config = dict(
    head_dim=64,
    activation='relu',
    parallel_block=False,
    init_std_down=0.00718,
    beta1=0.95,
    batch_tokens=131072,
    train_tokens=738900000,
)
Each number is 128 + 24 x the weight over the matrix's rms, rounded and kept within 0 to 255. Layers, rows and columns count from 0. Numbers have three digits each.

# q: layer 8 attention query, 256x256, rms 0.0659, rows 114-127, columns 128-255
# k: layer 8 attention key, 256x256, rms 0.065, rows 114-127, columns 128-255
# v: layer 8 attention value, 256x256, rms 0.0674, rows 64-102, columns 128-255
# o: layer 8 attention output (transposed), 256x256, rms 0.117, rows 64-101, columns 128-255
q114:114124163095120151089126121129147130124126142131162133118133097135129153120156096144145118111128126136147097151153127133114123128073139139143140147132106121131167159127131118093125134142075089144145145129156123167120116140132145135169117141132119151140146142104099118125104147149122158135150139140107160166099099116126144101131117109161170092116160131077129125128095123131103092132161
k114:149114093128086159173102109097120129154184099168121149127211122120135146164167116109155100119063087117142118104105158129143106130145132114108126135110186132145156153083114131110099105133141179104125129113066148104125089048183075195158151122167167111127127154134123106143135139125151093171127116135133143170150131116131140115161087157167150193086135087126062093172101120127077139172154
q115:107151093155079129166083073113150145152133129190096130105112150110125134149115097142147134126098111165122189130089087123092075125152092116114118130150121105131073139134112164097113138104141094139102129125111116128116138172140150158137135147145139097097112140147113121112158129108090099129133123135104138086156116137128149071099146121123080128137176096115131137118152134123129129099132
k115:103105125146104130098166109142144112113117129104107147125129081132099154141147112128155161152102123089115176118165118124160134129124092156104162128161119149151126082111140130103107145123124113169110162093114175133125168160109159107115106191104125142132090168151103121126107096110159120109114131139125152143148116171147137137097137136135119092130176127121104113122117192127129094113072
q116:158129135116147126162141094131153132111107149149172141133112139163133114134071167174164082124120175134115158161140083138096148138129136148135118096108119144169131135133139138119103113117122118137117135147133103093133147154106152153165130121144152090158108118115054143137117108131162129133135096081138152115180138116152134146133117100121141144133162111122123099096113179112105123121160
k116:125124128110156128164132132100115146097123169102148121142122100107187124129083126162118123146097156104133089109098116134158141157166110095128130105133098129102115088131111128136121149136100130113131139136125106123115145121155106145122109120128160144132133140127149133114144158127118136124108154157115149094142130132183118147129084098121143121124138131140135132124136146145171133136143
q117:132149100107124104131163096101098124142155125100157125151143117125128120106146145099110158068142109152128144111125093141133131156126102145125131098104094191081151111081115106145123128126099131115089132120106124152145146093126195111124120054093180081147077123112105141129144161104117118119171165137153153102126135083106104116137093144104118128155119116101146114127151134123099134150148
k117:151151084154126104110145146135156142111119126108111115139093140102103135184167096069128126133158152131136113131120161148141103158130136106125105133107127102155144098125115127144132163124156081175065155136165109157141129109115121135114158105112141096143089158117127146136159147110109124103105151159166167167109176169124131151099109131142132104141130121114117103083143184166097097125155
q118:173125143160150120160122165144117156125135127092124118165101111122129129154147142113123109116113138103143162160135169097127160115120116148155112100114144129116161105082084152126108093101110147095122153104129126097075176132115143079139108128120100096116114141166076105115134127107115141151147128093112161158123117156116074181121128149143135113132138145138139139143128135135155160116145
k118:116111114100087104105061101148155126125112089129113167118114126099087148144093109145124136091120148108085138159106121053168143141084150101112080137150144098123115157099122090162141120129111110102131070148147153095128116152117151115137132139076185114126153120112136148149126113130159142128167107157147120126092136169091142120171185192106124085141147138131137115121090136159105090126097
q119:108127107100140112094135134139125120133143146121115117134107127129111128127151092083136142130139107133118124096080162119133126133120077170145106110144135104080149086126139126113154151127142100108095141129112119125129137094115067097160102111157125124120081132121143137150117153158119099151067132088108169163104085101112112131113138134171112126119104124148124124161126068122089085117129
k119:123108140137129125108082087097150098129164124139118148094156149119118093130157092165170137113126087148153134105089142136116101151105179115146138121134162168157100159139114158137123116152117125129133110142118116130155140144141132127129134161146125130134103079142115141180104101162144139188109133101106119181141097148131172174172142079175114128132164058115093105107137118112107090137131
q120:166089130097178119129105160112136070101138118080092190144144120133106120097060173173100181177150162136134134129117159171093161155106160087106086149125155138092151141148138138144102127085148092124099120146073040121138150139111123070141101129110095141073126149137164139180161089141122129119146089104152087130142147117145133155103089067133103186176110146132115176150117114077139155139126
k120:189094117126160115077118135159143096118120120142108138106170146122097111099152105125124158173139133118134124116119154170142166168114113113127137163106123111118152120127148101109155117144130111117115112152156099103129114135142092107133125108157090154125112160115180093143132145148158143135125121119114113072152118112142116147153136102099130114144143147152162128156118148120133125091126
q121:084127135088097150141149098128129127123167118097134122124112154109090188109134104146141086138102118146140130132142124153132133162139128121094134128140158136160146144125117153140131081101119135083132130086131102158104083148089158120140110118138115151133158107153135125127142129157081178129157188126112132095120092101154173132125079096121089160066127104092164101141123104075083153108169
k121:093114109141116124112120098116183127172095110115134101106107156119081131125155153109094155127123111161157098140122138143119146135121118129122118103128143138151154131105124120148161121115146170121119109100118132111114091116144112147149142121127138168108111164134147112127136127156124104122151128135107124165113133125169117125154104140145127133092146139131126125114141104118132092121118
q122:148133162108141131096149104171161075188149158144095115097130090125137103116162136164130154133161137114122124133184134114108159141128124119122132145130110188179108116111153115169157142148186127133134122133134141114108166133130102123141154080098134096101168141091100137116133108132129108147133140169121137121131108066155121140108102095138138130128142109142083083091137123097105106106150
k122:125126149112119159110110124133159105170143148120095145122115130144106118157124120127112082141127148107142119103160159133125103130142145133152110108117126122142125110119096126117118142115114131103121114147147105142121128146115112140143118138168115124122116155143118139151124117118137108136141092110141125148125121144119102111102126126132087154120115107114145131130132105115097143119125
q123:171190125161120117146115170113120128108193092078120135139133088145124133150130077169134136145144146113117137132133151098106108149106172140098169159124140113146118160109111133154125136152131132093146128174086100100141112112149122134129133172123106110126094125143141138170104150114157168132109065138165116151146136127094107098068160160134127135108143104114141163115124111103128142184113
k123:173129110167129178111092146120127130114114093100120141117182143117136138160111164166146100058165102091147144108078157122104185094152111148159131123133162132145163132137099128185134115075123095129163112118158148078140115094158099086145104162190139089164190128100107127070108127113152125152156146126113136155159162107127130140101188122160133137122142140127106142175088085139119122145101
q124:111086110107117128123159143118113119128084139098134123168136124143121150155099142126075114186149133144141152098129115118123128113124149118146121151065145160128151113149136180142123126160144136154135132132143117124151116122128091073162097143129137138157110120122089126128176109086170154129146129121130093090129122125130168160121128132133077140118078150172151116179095122053136143145143
k124:091120122160068101114114140115127096177087097157125130156194160142119080122168127137096140075191069155127099147160118098137120102107107146156131151134147142093183163121145129139132146141159121091110119144137097143154160119102136148171152132160113146088101155089163140108141130125173158143090084156152130105111137132120129090108132138100118150132121146190097160166167136110165114111089
q125:165052090148097126129098124135118114144132107140094163076139131070150115168114148126120151140111125098120145095133149170119152139123118136101156139119113091121123111103103135120133141166146112113112150131117163134126119084144118111133138129130123136147142122126131146098124149152136110118116110148144127103079161173142108131144127113120123147126169141191100172112112141115113106132122
k125:144159142111104123152114149197129101096127184118119096117116115111164123099143145104113115139106131148101121149140153136116098096178100142121165173143123125130149116149151166089160118091101130134127118142128155145100150119138113105100109140125149146108106094110130105158157111110132146117109156138109112063143135147119138078090096125059189127104120114128138117143154119148122183126167
q126:135117110145144108117131146130111157158136153103134151140104106123104158108134124111172118171142151131151132146120155154139117124115108125132132146168166083125149110149161130107150102173120109140117114156090114128102122133153108142095080121100121137125126109153117143129151101130115095124156136113154146117146184125135141202145087121123122097146105086127090155157115126090114123134152
k126:119133151123143140103149103154117150115107120121113140109113119130116112141105122114123151111127142165160115130152183163124151095127139099141075136178129129151174086111104125125141142124105131090157120140094086148103096105100122173122154146103118109154117172148152128155135122149118099115156122141156134111147157193129154140127131105130118118087106128101113101135135135150132098122164
q127:133190111089137123131132117137148115144109114144121089150176105134097145114146138127160120063099149139115095114128136139126126145099093115105114136137120141141136122117115144123155174112118121151112137118143125118116150105113141158093123144102094123119145151130113155132115095118141119140142154159147137097122120105134185133110115134130154108135082128127125157138127096123112134162099
k127:134143129137145180130167161154149149130106132153118132167114114125082116133132138127142164164097156170097151135202110162137094146125135142137131097127111120145170105152100147106109110116165129123112140143103117138127133128150113124110134113098124109096130145109153126150118098114117181119125113146159150153109117120120153133086119144114103088097081132141163160129146119111110115118104
v64:126097120148127134162128115154163120140107145172121146162133142126140122184167089117150098140121160139127147137094163149079104151129139122101094155115191140153095112112131081164112169164121175161123063109108124079125149100117100140201085135129163135092125143154115156107140119108090130130136167133156134113159119094077086106151136129150150098120148132161099127162130170108079127123151
o64:131132089141139104126110100134122127156140161133114135123113111128146129157115111167073128148102144130150134097167152141123128127140116075195117141114114149172114139142127153127141108161119090150127186150116118118135144062130143113125108159158114109144068112142152118114124096148121150142155108133093100141140104126137137100099132189157177187095124149130136118131141134105132082130110
v65:136137124130124151124124162135164100149118115134122170109160161141107088134160072120128102134170134124096162159147089143147142149118135138152122137101083166107178124142128129170104119144060089087139175178172096164123127132104156113113139156125123125164098129128139112147171117165089088159139104111088167129096136151126130152123107101117123146158161137143101126126118153188157117150130
o65:102147139161108114153068129165135144114135130133132133069152107145114141122160186100103112137108152094092130134130121180120112161126099114153112145130162133198099096109090150113142156121150079129078119081097169164114118120115122116146157116113151099097143125129156166134140093149136108085101165136167113130141117113115164128105118132165125113100126118134112122120144127170129146123143
v66:166135066155101160130101108108138123141163106154122131125148133131080114102155136124108099144136125110116121128123173143124115139106079145164108154148143095116128150129136163143105131161088132123111163126116122158135149099115157125105162134175131126122098098105138140139091127143126083115162120162102126123085111084106131125163152105153129138107157074129097142100089115175139127145142
o66:095138109165067085169107138098116128135127121090079145104129172121115152149138072082134079149155115114136133164100143110083140128153147121087130127172134108131129109101090097076146122171151114137150099125121149126137168127109100140115148121148110126082111164119104096132136136094139127123110137180112118151165141142144152112141133144168105100123176097098161139114170135135118079163103
v67:111097112129113165145151141157142119153115118113123122142154150136113128115113111142095085156168112126164149108115153131127168146129149137149155190116177092103127099132140164129176159174153126139142155115112139081153139151093146082105164146120136113108086140118106139132150167140093157132147141079160137107150108071129144105112157098133153135127153135154120143150089141151084092161122
o67:139095104118114137120129143142092170121131112144088103122165099127130117113179118131171105105133157138094099096117086121120147139133045111126108059157131121152141128079139093159148133112135097125142112110103140145120186141108168155170129139183139117136107126154097136129115139109123102141098101185095158204074114136081094149151127124182139125173181163115155182110107139129135086141102
v68:188135100113170160141123100159154137152101120120128122108129104162121131099117126098152120101115104144125169145159117158093129118129158118124101145148073087122132116126148181110129147119148123109104143104134096165143128150104147118126098129110076116136088127118141101141149127138124130123132113178104120136115145093128181175116148130121129127128140163143146120165091174085153108127141
o68:142185130124113122137141157165113127106098147118149107076137175101147147157144154125121129086116155119124120125130113113170105110130136119122131076118117137154149111124159149141134100102117133120150114116189124122125144116126131151101144105125125133084094071133133134130161104141120157157126123103122151151131116120159094085145110064103108132133131148133136123135143137152105179145132
v69:132133106120089144131132144132156148139148125129133074149149093139115099140092110142114111108120131099135078176103166103087126091105106143152105140146154113120127128136143147141093128184151175116115128107134124175118125087096097084181126102180098107125159159108132109152139122128159132135127121100104147110197130083118114112128183144138161139145109170154143131118073155111116131137102
o69:106126128189131147122179106130090128115159169084135121150150115108108128180157150138138129111129141135131128133150098091095139123067127108132114057122124090145104150144133125145143202136124124128164094091152119160102095103106131108114129104096146158095119156125149093147129140162146125129111074107104174122096172115126106100140135129134123140106138110132138105111102126147159105144146
v70:141143108148056109128162123186181141100135131140156140139127083122163095130122122098166096108084124181138148113146141130133094124105135104091136110183098108130157121117153114087099177123091175177169101095124111095130118134123151156131077100108160121157117122136097118105127098161160174132132110139125116124114124161104076114144128133151127111131164154121146125104163148107081165121135
o70:161124141096156121130130100109126118153150097136141156134154128122149113102085133151080133088115095125119151110148170155154102134105102137128146122053094123127127136134151152133156109142140132138102145124136147147130124089074107141165130136118107163086083132151174134099134158166143090084192162101130106144133127107150105135135134095124149111120154157146111128181123114096158128130143
v71:112102126156151114110102142170114105093128169177115140125113097135130154142086180155145152129157136154105151150143109128111086115109173131154090145157117109143171115108135136142125118128093121105095135093146103136152093091109183119110075104133117128164135140167106121153097108129107167157114090134125129130118150163151096125146159101098118070116115105155145110119140136096090107118113
o71:123094102088148100124138104123177097112134113166149153144123110125120135134130126134131174100108107112150107085173131174130140112091158131127128131094124131170136131141173105126107101147141176109141126141170147141130153147106088117150083157146135149132130121170159149104112161162156121187112133106156122116141140111112159111153115132087133149124095162142087108152126156121142106098121
v72:162145096107132102117113112129153133151147148150151142133134132156140065140126086120146091124105120106098098133153122112092106100116110108138123138141117155128071117116131142128126107184120089101153144111145190118125100104071097116156106131140196088142088135171153075122156119166100119145099161162160122112112111113091106163085112165135169119148125097172145180112124104100134082136095
o72:114137128117087128143150137159081116146145108109108138159126115069097142141174160151100091139132142094132105140087088165141139130143176123119096131109150120129156131096138069129181099136136136126147143127134116142099094140132128139122125137096146102109131124130142144077121128145135173160113148144124118089135141108146121123112054100150162132145150098100144125097137120121120123108152
v73:117100061113177153104130184158099151140116110126140108085134155180105145154133119126120111128113142130073110121109137111097134123107165114108132123129111139117158100130107117082155146149089159081117098183161086163119115095106135184121114112167097127111102146116140133170147123106135139105165103149151116110120098082160158134140116127134130131152157092150123090095111127113138125145146
o73:125110141130110112136165109106117117114095136165146094130132146122134108152137143130140090136151097069109153159100137129131136125166122143125086096103031171158074152106135126145142110134090126105125152086120132139167173119084151139164164111100130125125135080102125185158120103155119128112146104117124099112143151117136141144128124113150125141146135123085132139167128122156154124113158
v74:075169191118130134133141120115104163095111165088156130103132125144150135111103124132125137125118149105150161126141125144098141158171132151136159114142096111089144111095093137145145095092114081138113120113121134137135100163121124135119141099112143103124142105145114078129127114149130138171098051132124132140152126130132150115107113126137107121112159108119108138090173099159104155154105
o74:147142189126134116127121142114176094104127119104109156131195128104164151086155154121105126115120133134186135122123086147109158136102117138154168121087121136150123120169132113158104132125195138162167150104130119094138166108115124124145138103146130170117152127075147122154095135084114103106113118092108110143164139153118137137129121110109115102158081156088124174125107097114140116172112
v75:174170172105114134117136125136147109126131125118111129117115156147124138122093150119097126121153085135143155093127105101074170080203108108148106117160111122119154135106094126067159092095109117146119173125095112097139152115128147125134087094125155095101145091123099142126125118167092125103110092133120138093127149183159129108152122128158095142118119139186143190130131103169144090147140
o75:129136117111142101120109145120130126144125117118153112072128121115114132123128134112125135136122100106146118129141140146107138107073159137104147119144109110134157111130165105148114115083103138132166143137119147165148111109129156149117112141103122131123102148127126090101124114105128122134108135127177135114109172167114122119136141169141095164178113121157121144107142132150146108111116
v76:108087113096169118153115094088125121115134138189082173132181121168101102145105108107169110151204091089131137145122154118113134116123134119129094112127110126136115093175097134133138143164107155135116095158122124119121202120105155160149153132085077107137136112171145119120105110073099093104099151162159122150118135119118135124143153146138118128111122120109147093170119154152177088134100
o76:099161139116096116145090101144129108160109133103162121166146133122159177117156075130151133142076118122118140196143171165123158116144129119137115080105143111124151098137117145093083092136122141109140145149153135119097130146144113092103107123137106175119129164177141125122122117092120167150135133144139098102121109138130127110145163142146137173103137129155118093171119095145139122129122
v77:126114147089137109116139158143115160136167120099188075154143111157144157108124129090118159098121177107085163095159099163175117126176169156097097124136098123106123150123144110117118090070154110117100151128139097117126052106122136102129102157103136138126164094119127153169174144151149146116105132114103137117148136149108140130127122117124124125124132161109138156139118122102093106087138
o77:117171118088106092108122167138113134113121141152127128123123135132127138101114144174123130096159166116125145130130112115098127164111144087107183181183115120161123104093116137142146117137137133137148096138147121103137162073149153104076154085118122105112133132119149119109161098116119035068117137131077125139074116141162121106113104124130162104152129122151106111124134171131173169082144
v78:148114132143121150123115132146179099135116136176054128112112164103127101142147139131095160101106156161120137145101157138116124118156104138095142094101132130132092127148115142142129165134132126136155158152137130154117162113106117180117084151105132098127135135117179087120115108096121086108136152133128123109112083110092109147129134146144135125124187116143090118072115167106143139106126
o78:173121080125067138168118128151139149122113156136161146125107114138153145118108072096138097133137136128129149182118174140145127137110121127130122087133117116144117122119112141149115111129132149179121111134126102124104152113142130115129144087105159149092109118106133140092127146150125104152108119100127106112109157138143167160128130113144157111161139132107127126118142118163122151173123
v79:139152137137127127124114117112085119148107144102155115106103169141152186100105109075134139170101153111121117094166097079121133113178138136114149130153135117137133159154111120128144080085140113084169157129114151097139142145109163096125153111101161110174131082103088158100124128146109157107102116133124107122126117127143126108098128157122138157092127124125175116144156105126092154138145
o79:121137159078131130138147176136093159108132143141155139091072108112135130111156155156066152132128133149120096127154125132149120136127126137133121146186159135113136112108099121192079114136107146156077110153162188145177119117142118129137145153096189109113157118172121119151181127070135121145178117130080116150120143099102129142085127128130106157156148118133115161151149146112113105127127
v80:096145155116166136099111141136142113070129170124151165112106115122114135150123129152151131125086141154129084127126144138171158131129146136126111112115134106157098133147125063171161126107137128129101150091126140150140116138133148158115148156090140180130148119128093174107181172145156081108129155151137085108128098168103074100144136108123116115155139138082080077163137127105129151128098
o80:143089136088156117078125108087112138151102160108115124133109147128171111095153127101091173137135121177118074132126106142118104140158133171097118163123123147106131129137149166146110130148106103163105087142136110197135118123116168151160123126137097132169148152137101120128104101106170155152133110080076095133145133089181130144077130092129123148173090131159154126153136092128148169137144
v81:130102104130178126141080099160140150166135147161116206149144089077108117132133109110160152107142133127144114158099176119095092161173139105102117163112141165141108142128132155079172155183116144118065102103117095129138138131081154132145133161117147077129115158110155160110106096131083173129145155111120109119159149121132111155065117145134155113129151122198111141136128153082136129072136
o81:117075147128111142126167126116098129110118182116121116147119126105151156131153108139109123081121135165123156090157094156097131139166120161106124092123160093175152114163160135146089139129140090121133134109131113120127145150100108195109124092131120156120106126144079130150092139179132184099127158132126137134109166159126099084128143129126130116132130115092076109186062130159117156144129
v82:122095098179117156131141160136164084101124169091157119162080140144145133149168145130147136147132109137140153110132116137137123110113087149091108171127140116135101144126153126134102137133149125145088110166144075136151149143154152140125141116151111145094124105109159124103101141127152103104107114160156114093093152184114138082121107154108183141111114188072080108133087105097099182126098
o82:132136117146124116135157111117151134133144126153089132146139135150162102109098151156129116113116164094091095110084147109132130099126184170107125137164129157146135122145134107138152093129139139146161093142103132121087160132113109137143149123121095142123143125152106132159126139115167149158184139166070114091105102132132131099107135132095104070172151130147150106127146184135155103150088
v83:160145136120120128073112134146107129122078113167134145110137138154109163109132098131097127146151116191164088118118174153118095167138134089153166116097110170159149151078121110132118160154088132118121143092165124145123089122088121153128123128131132126138096141134084141170134129169109183140139177161117089153081115112100161092124114135124085097142154132175128113069106168149140097157141
o83:087118122116166103117108124140123122144163147135140128145129108124124129139153129142107140119136116092078108172108118109158105100156125096094115058124137163138103100126134136126102164093159114161102062163108142130145100133073144133121130131114152131130107117125122182114117141179110109133147092115132135172181100107128143141147162122124153130163128119097129091136112092109096106100132
v84:122130149154114123156132118134142117120152136130152133114137094107137163133130139136147126161098171132125140115101109125135116153134182183104125123135110106094152123131157140163146156132146165175076114175131115117124089128131142147131134139149107170093147147148113164148142155113151146120118099109112139136104144138131092108081105100083145124104139150102104084145150174105121144122145
o84:112083104104152108064137115141135103106067163114122116100098116160115086109115129117123160139124154133173150127153100155122134137109153109101148152132133133141146101128121130094121127156131124145119134120096115182104131097138091147123171047110095112122159145091150155182164163119123142117098106129111136160170124092114116102135120086121168140123158153165153146136137109081074157150098
v85:120108152130122184131148098130137104162134146156134099131109110132139107086127103159154101060083111109116111151120129155157136162106126154152105122128106105177139104126108103123141114125127153127135116130172099145105145141138086095154118150133170137140149121117142120131128134113150172110177141121108144156143166140092141101097116167122101169146121145136132135107124193155122150122142
o85:096180119127154094113115163100070164151130118120168093133170104125123117161154118137171116113128142136147189130161123142123086146146112118119139139099134149119122114143150150101116140116109138116131131142134140129151136127101107115100132120172147118132131159118114125137141121147151120125142123116160142144143120156163142139124109123133154048166104137084109116124132108116116131096121
v86:138097143136095123151104185109130164132132187091110101121107115110186125112160089141138153120115101105107123126124130113081096114181119197121135133160116135067144129121095114162139167125124158115152124133153145098096160135121094146090141154122160141118099150159125118153136119093149146150113085101123144127170098099116097118089090148133123154108128106119135146125135100116101182098129
o86:147108087139091104134169116125150168154097097125124147147130113071112125157095161142150123134123159141154107142133155112138132178123159095120144089111142083150104158104157126162121147137153119122129110138098140160107125168159106111134087146129117119117142105118182142113159125106146161106117142107075145132121109127141145182082157114108115141151086167150104090154099157138082092129113
v87:153133147084120089172143146139108114167131138167149116134142103132083101150163095148100127102086115134144098097156142097113128177142115193098174145137079179133138148137092097129120102099149098145105129117137162169120125126173164112091133102174178149150157132139169131132155138110121135109140130134133080111154079155126138108114148123136166126136081129132132176084119113131149122106124
o87:116135086152164111071103140109145126119171123106140162134125128073162116123102127133129086143147179105155150140123125151136152107099165125153150104136113138091087090114124141076199082096103130088143072155141137107118118150146099160079151129133145144143134116120092096128120079133125123087135111101107123125171113098097160135107167172126097147115112096137088133102168180173156123139147
v88:051140160097136112082135133100149128129106111115161143085113101145152112094095125138147126109153136116118160141146165110117151126166109115117138116125159174170098170115135137087091127120167161112142118125147151102105128145165147170102107105130100143101144163168088083125117095112096069133117082146127116114120160156063136158125107127139175118123140111100155187133147121127143133106135
o88:131119158083135113137131158094179112159120146126088124197143157088089173130138126101079123123136094111162131116140169128144116180078136135081132144118116104152129144125164141150122124098102122112106127145143143126084099139138121083146138156127102107131116113087104148073187112130137162138142109160148147135137142111122135183155117109153109144085134157116113141099138125119121167145123
v89:173140126153127132147113107111110139102112134095067174149111130137128125090173121108073091132113109121183143146149102128095127140114152095092126108176149154158138105144138161115108118123108139108136133120136107140143161141107124142080128104158146115152090157129120114128151104097132110127082134132141177129111106106129103145149068107116119114106136121107131125121123115127155146150086
o89:105156103080150139119110115113150098113107106146091135117154124101116138128177136120160091092115122142076105107137110127185140108111142111129141148136117148171170129177099156131119130109146129111109149094132118097093120112109127147159122151134115099144125154133104129129135118147149163183170148126127145123140164108141112109099150121134092141142161128129179130176152148152052088116119
v90:079161102170119153084095097099115177148125132145074150105142113100120136159127138140202128100152151116114136128112133143113130141129090140101114127124166127133109101153125116148102121134139100172138125129139113115092143081106144109112124130167131108111145121121122137139144094133082126192129153089131138115118112119123122093135170141159070147126145128141145174092109130133138125147130
o90:149157154160140111155140123157176117146134107076115089142121149128114133101105103096141131140077115113148107151129104115127068150112088164137089135126146158130074130112109099146131106147100144111120110142134148145119083085136124099112113120139140149119114113133152114126097153107178119157123122137141165125132154137103122132146148121132186104142138137084106162121117157168115128139136
v91:106149083187145144119139158117113125103160126124152109111123099132131125138091169141180153141083094158140153128166116068176140151146110159163130134115166126095111127135112102136150107107129128162158075133139150118115142164120114069164124177128141114162109124137127116142142148091127168136122132164133107132129126203131118109118080145114113153132108163106109144123123108131153117116084
o91:164131109109134149117133138143150157107147134108107149112110124142154095151118098161167130127091112127111100163082129145094146143127132132161180133109150118160114139129162144144056142152080166159133171174127096118114130120138152121093172093163154141129161128102128127171170140101150139117136150129158147121102117101137134146098147114150160176094099083129121103110082117155147117134126
v92:114114109102109135111125117124102121165170122119141089096130126158139148115093171147131100130115149158146153084096126166124128115056186134166154179133138163137141117142114173134139171152130151127123110100135109123120109143113136171155139103128091142130079112121176175135124109175167123128127133119178155136124085118120177160122142124146125167142092137152113089114131143130121192140175
o92:110145154145154112147151120156136141140088115152135146109110121119106130166149111144181126140166109089136129182173118080136152116180131147122127122130093087137108148147158121083119132087128173130142119145113133097121111120109127154169144118152100152117099210120149152164091120163104087129126121095107128112141102119108099110094114149114101085154143131115092138132174102096133173095154
v93:103123094125118123137129143099140133157119129108126123118141100133122153114094182196087131143144145137133112141116124096106096137149152144127115088136105106107131116104114106140148120157116130115125134119123132134173086131085110145089123082119151076108095151144144104092148170162132075111116124123118138110155145112074153168129147142124110118161087123132112135139163085117142146159103
o93:170099147145133169070120121092123136140183136088142139086115115119092132122138162124121117141121127143130151109182127109116128111139142135159139156105120133127116129098097087183146129107140125140109145140120124121115129129144159096135119136126111161122130106095111136145132130097147122132090088112103126092156124166135120141104146140091124127117163156136133151120146106116098136066126
v94:086157175104128133117100132147109128125128134144133169127110112165147118110118117116119146108102155104110167078115085122121120144163153176179102136127162138125064148123186147125179148144171131104110135115081129130096113110122124129119135151146164139118153153129117185145131131106121142126190122160108150142114128142118129163114097129120148133139161131102120093132159142095155123122122
o94:099111132123115125124130123144129110178137125127166138109153115187149164121150141140111116111139159107156130158119119090106140187102116112095157156159112120172175141152183129175077121105162087090079090124152113107095144102152147166114147138099081149084127134109127118121135113111105115128145119108129112105144093141125129145151122130148184139152133128140109138110118146103143144132153
v95:132099132147158123147124124116100090105130104124121094090150124135138135122102131111102140145139103148083144100155147113139096124136148125150113123118059124142157172103113161111113118097086098150191124144151118122121146170139127095122135150167135113100113098119122122134105124119156137165176153097093129144102168140126153145135118102081137110133169110110092094149080126136094146217138
o95:126138139127133113126095145098130111128114135168103142161111140115096101135128145120158149090088106138124107138133109108151120093111108150128134115149155167154104086100144117136168148205146137122131122152148153086130072207097122157107113127118121169127079115144114149170201122122149132112083103106152122137136156132094122154141104156140111144132099151118133133145150141127169131159116
v96:143094115125146107142160153115125157143141136145121121121162148086124122140135114122112122138104103130171111118162131143151128173124114118144187163121129175145162080108124142193130099121156144117120121114133106158147101142139160176082099094130167133108096137170122108122114116167153106115061163115133135090136084118151135074155140093137098087152112073129132113109153112121087128105105
o96:104121161134163148173124117109094120121116111123177187129110126147077128098147136117121115163132184142120107079148121116121143112140139122126127093150163131124084108122139177090191088105107121149130116146116155150153114108107096123134114147117139128145144127129168135129151104127138070140123144090118132107107139147114119144140161109138118153121100087151178146104125122127115115120126
v97:119140115071143109109097134057101144133118121126118141115149079107141114142147151109115117166117136110136120104192101137144172113158140177157152159153111148141110115130122141129160126120062150156132153122089097141136139114093074132096155108177132145109145128086160131124158105155140138125135148139133168093160160194089148114163121150154090147167109106097114113117124107129157108130130
o97:157127133174114123099125153128129106163125116107132119130111126150094142115128115106141105118119102104159136141092122117107134078161145151117149157109128126134168144111142175092129100148121128105151113083120132135136086151187166172099134147139182127115142155115092074129091149138148138159139131130124090165109121135152101143097123117092084108122144112117154145105121111107108139131121
v98:131123133103138095140106152065111102140176118173108123083137094099150132136086167146104121151137102131130102070151100096123139108132162125148112104136109098113147123116128094134148129105126161147111154140142141093140091163169115122116116141136157131117107107121138126157118174150104166151154117140140186108118142149144117150140108122160122123125081143054159141133107146115141149079107
o98:135151121111099126082108108121126161135119120110156118148139098135131131152070145109100193147126154152142116110131136107106132121171114125083139110094115131129119119108155120129108128122125133169163157139136179135106084152117095114124129111090064107124125136088080102115136122077154107136159077066142119107145156140144135110102098149101112113109117098164081162108155144157188114136132
v99:104110132131125133125123111159166157116132156147124131124128121144157105166099073126135134125102112174136142130087124162136163136144122155129137121124158128124155184094139173151080114134151139163083113080127103086139131142149114141140120083156094133074126106156119112101119088157151130186166112123098174120129133156086107127116104144107121102128111168137129121107088133115154156111109
o99:134141117187129092125157146135134096118114119125117171129126119117080134106132104127152178124130135080122149115137106121136116123115112119097144137110131116165102088153153118146123122138117131110130109133140106164101125110133102116111122147145121102161125151152150116148107115145092168141155100126161121144161146145108106117094168133165170101124125123141102180093161155107104132158139
v100:155126159136139123127148115122150136145155130145147159144175126140160154165118143122128138100135143120119162124076110134108105076106194071170157156111125093155092143108117125156119166122110127116111120137092072109130129114128132147184086102138127148151115156160131147104150164160120130145126127153122142144112140101120126140147119137135146120138111070109147114132120140108090175176147
o100:141163154146085120154113135103089130134120110131122144111069110110121126103144130111122150146092126154137163130115112142095155098143135132124106120121115121126187174184130141139139174165147129176130147137160161120128155120095101151183096098138106137095124154134133154102072129141157172147137108119099112126130133130146151092131151120139114131115114162146120117096174136152142165101141
v101:128129113091139122108143133138143117131177151110129138144133151140137104130128093149133130125222052160122132141090134109140115146107148145129081146115126076104143110158127121153135174150139129154117140124103127119126130132130096123168138156091079148124092092132149136150150141148081133111134159138104179118146145119148147148112138138141133120123178100119146131145092154103137112124140
o101:135115156175148136132106135156130178156107081096096146109148077116121166141156113133169138182132118087126120127155141161132149116112112138123131133111111094156133135088071109093116135140101130110130094093123154156102146176101147100071111120123141095095077137126125149105114104184124136136150123175128124164138131134097137151159111111170134093114151122146124150180124126144137140167124
v102:098113138138141160083078137143139163095135146148111161161131107121122145151119125120131135127154150110093130118163143134189141126141141133120112135110133139092178108161127134119118139068146101126098120143141108134138143106160114124100094142113102152154076092112088146136116156121068104099091112096170115115136142155177118115127130135149083063096131185129110079106139156091153156072123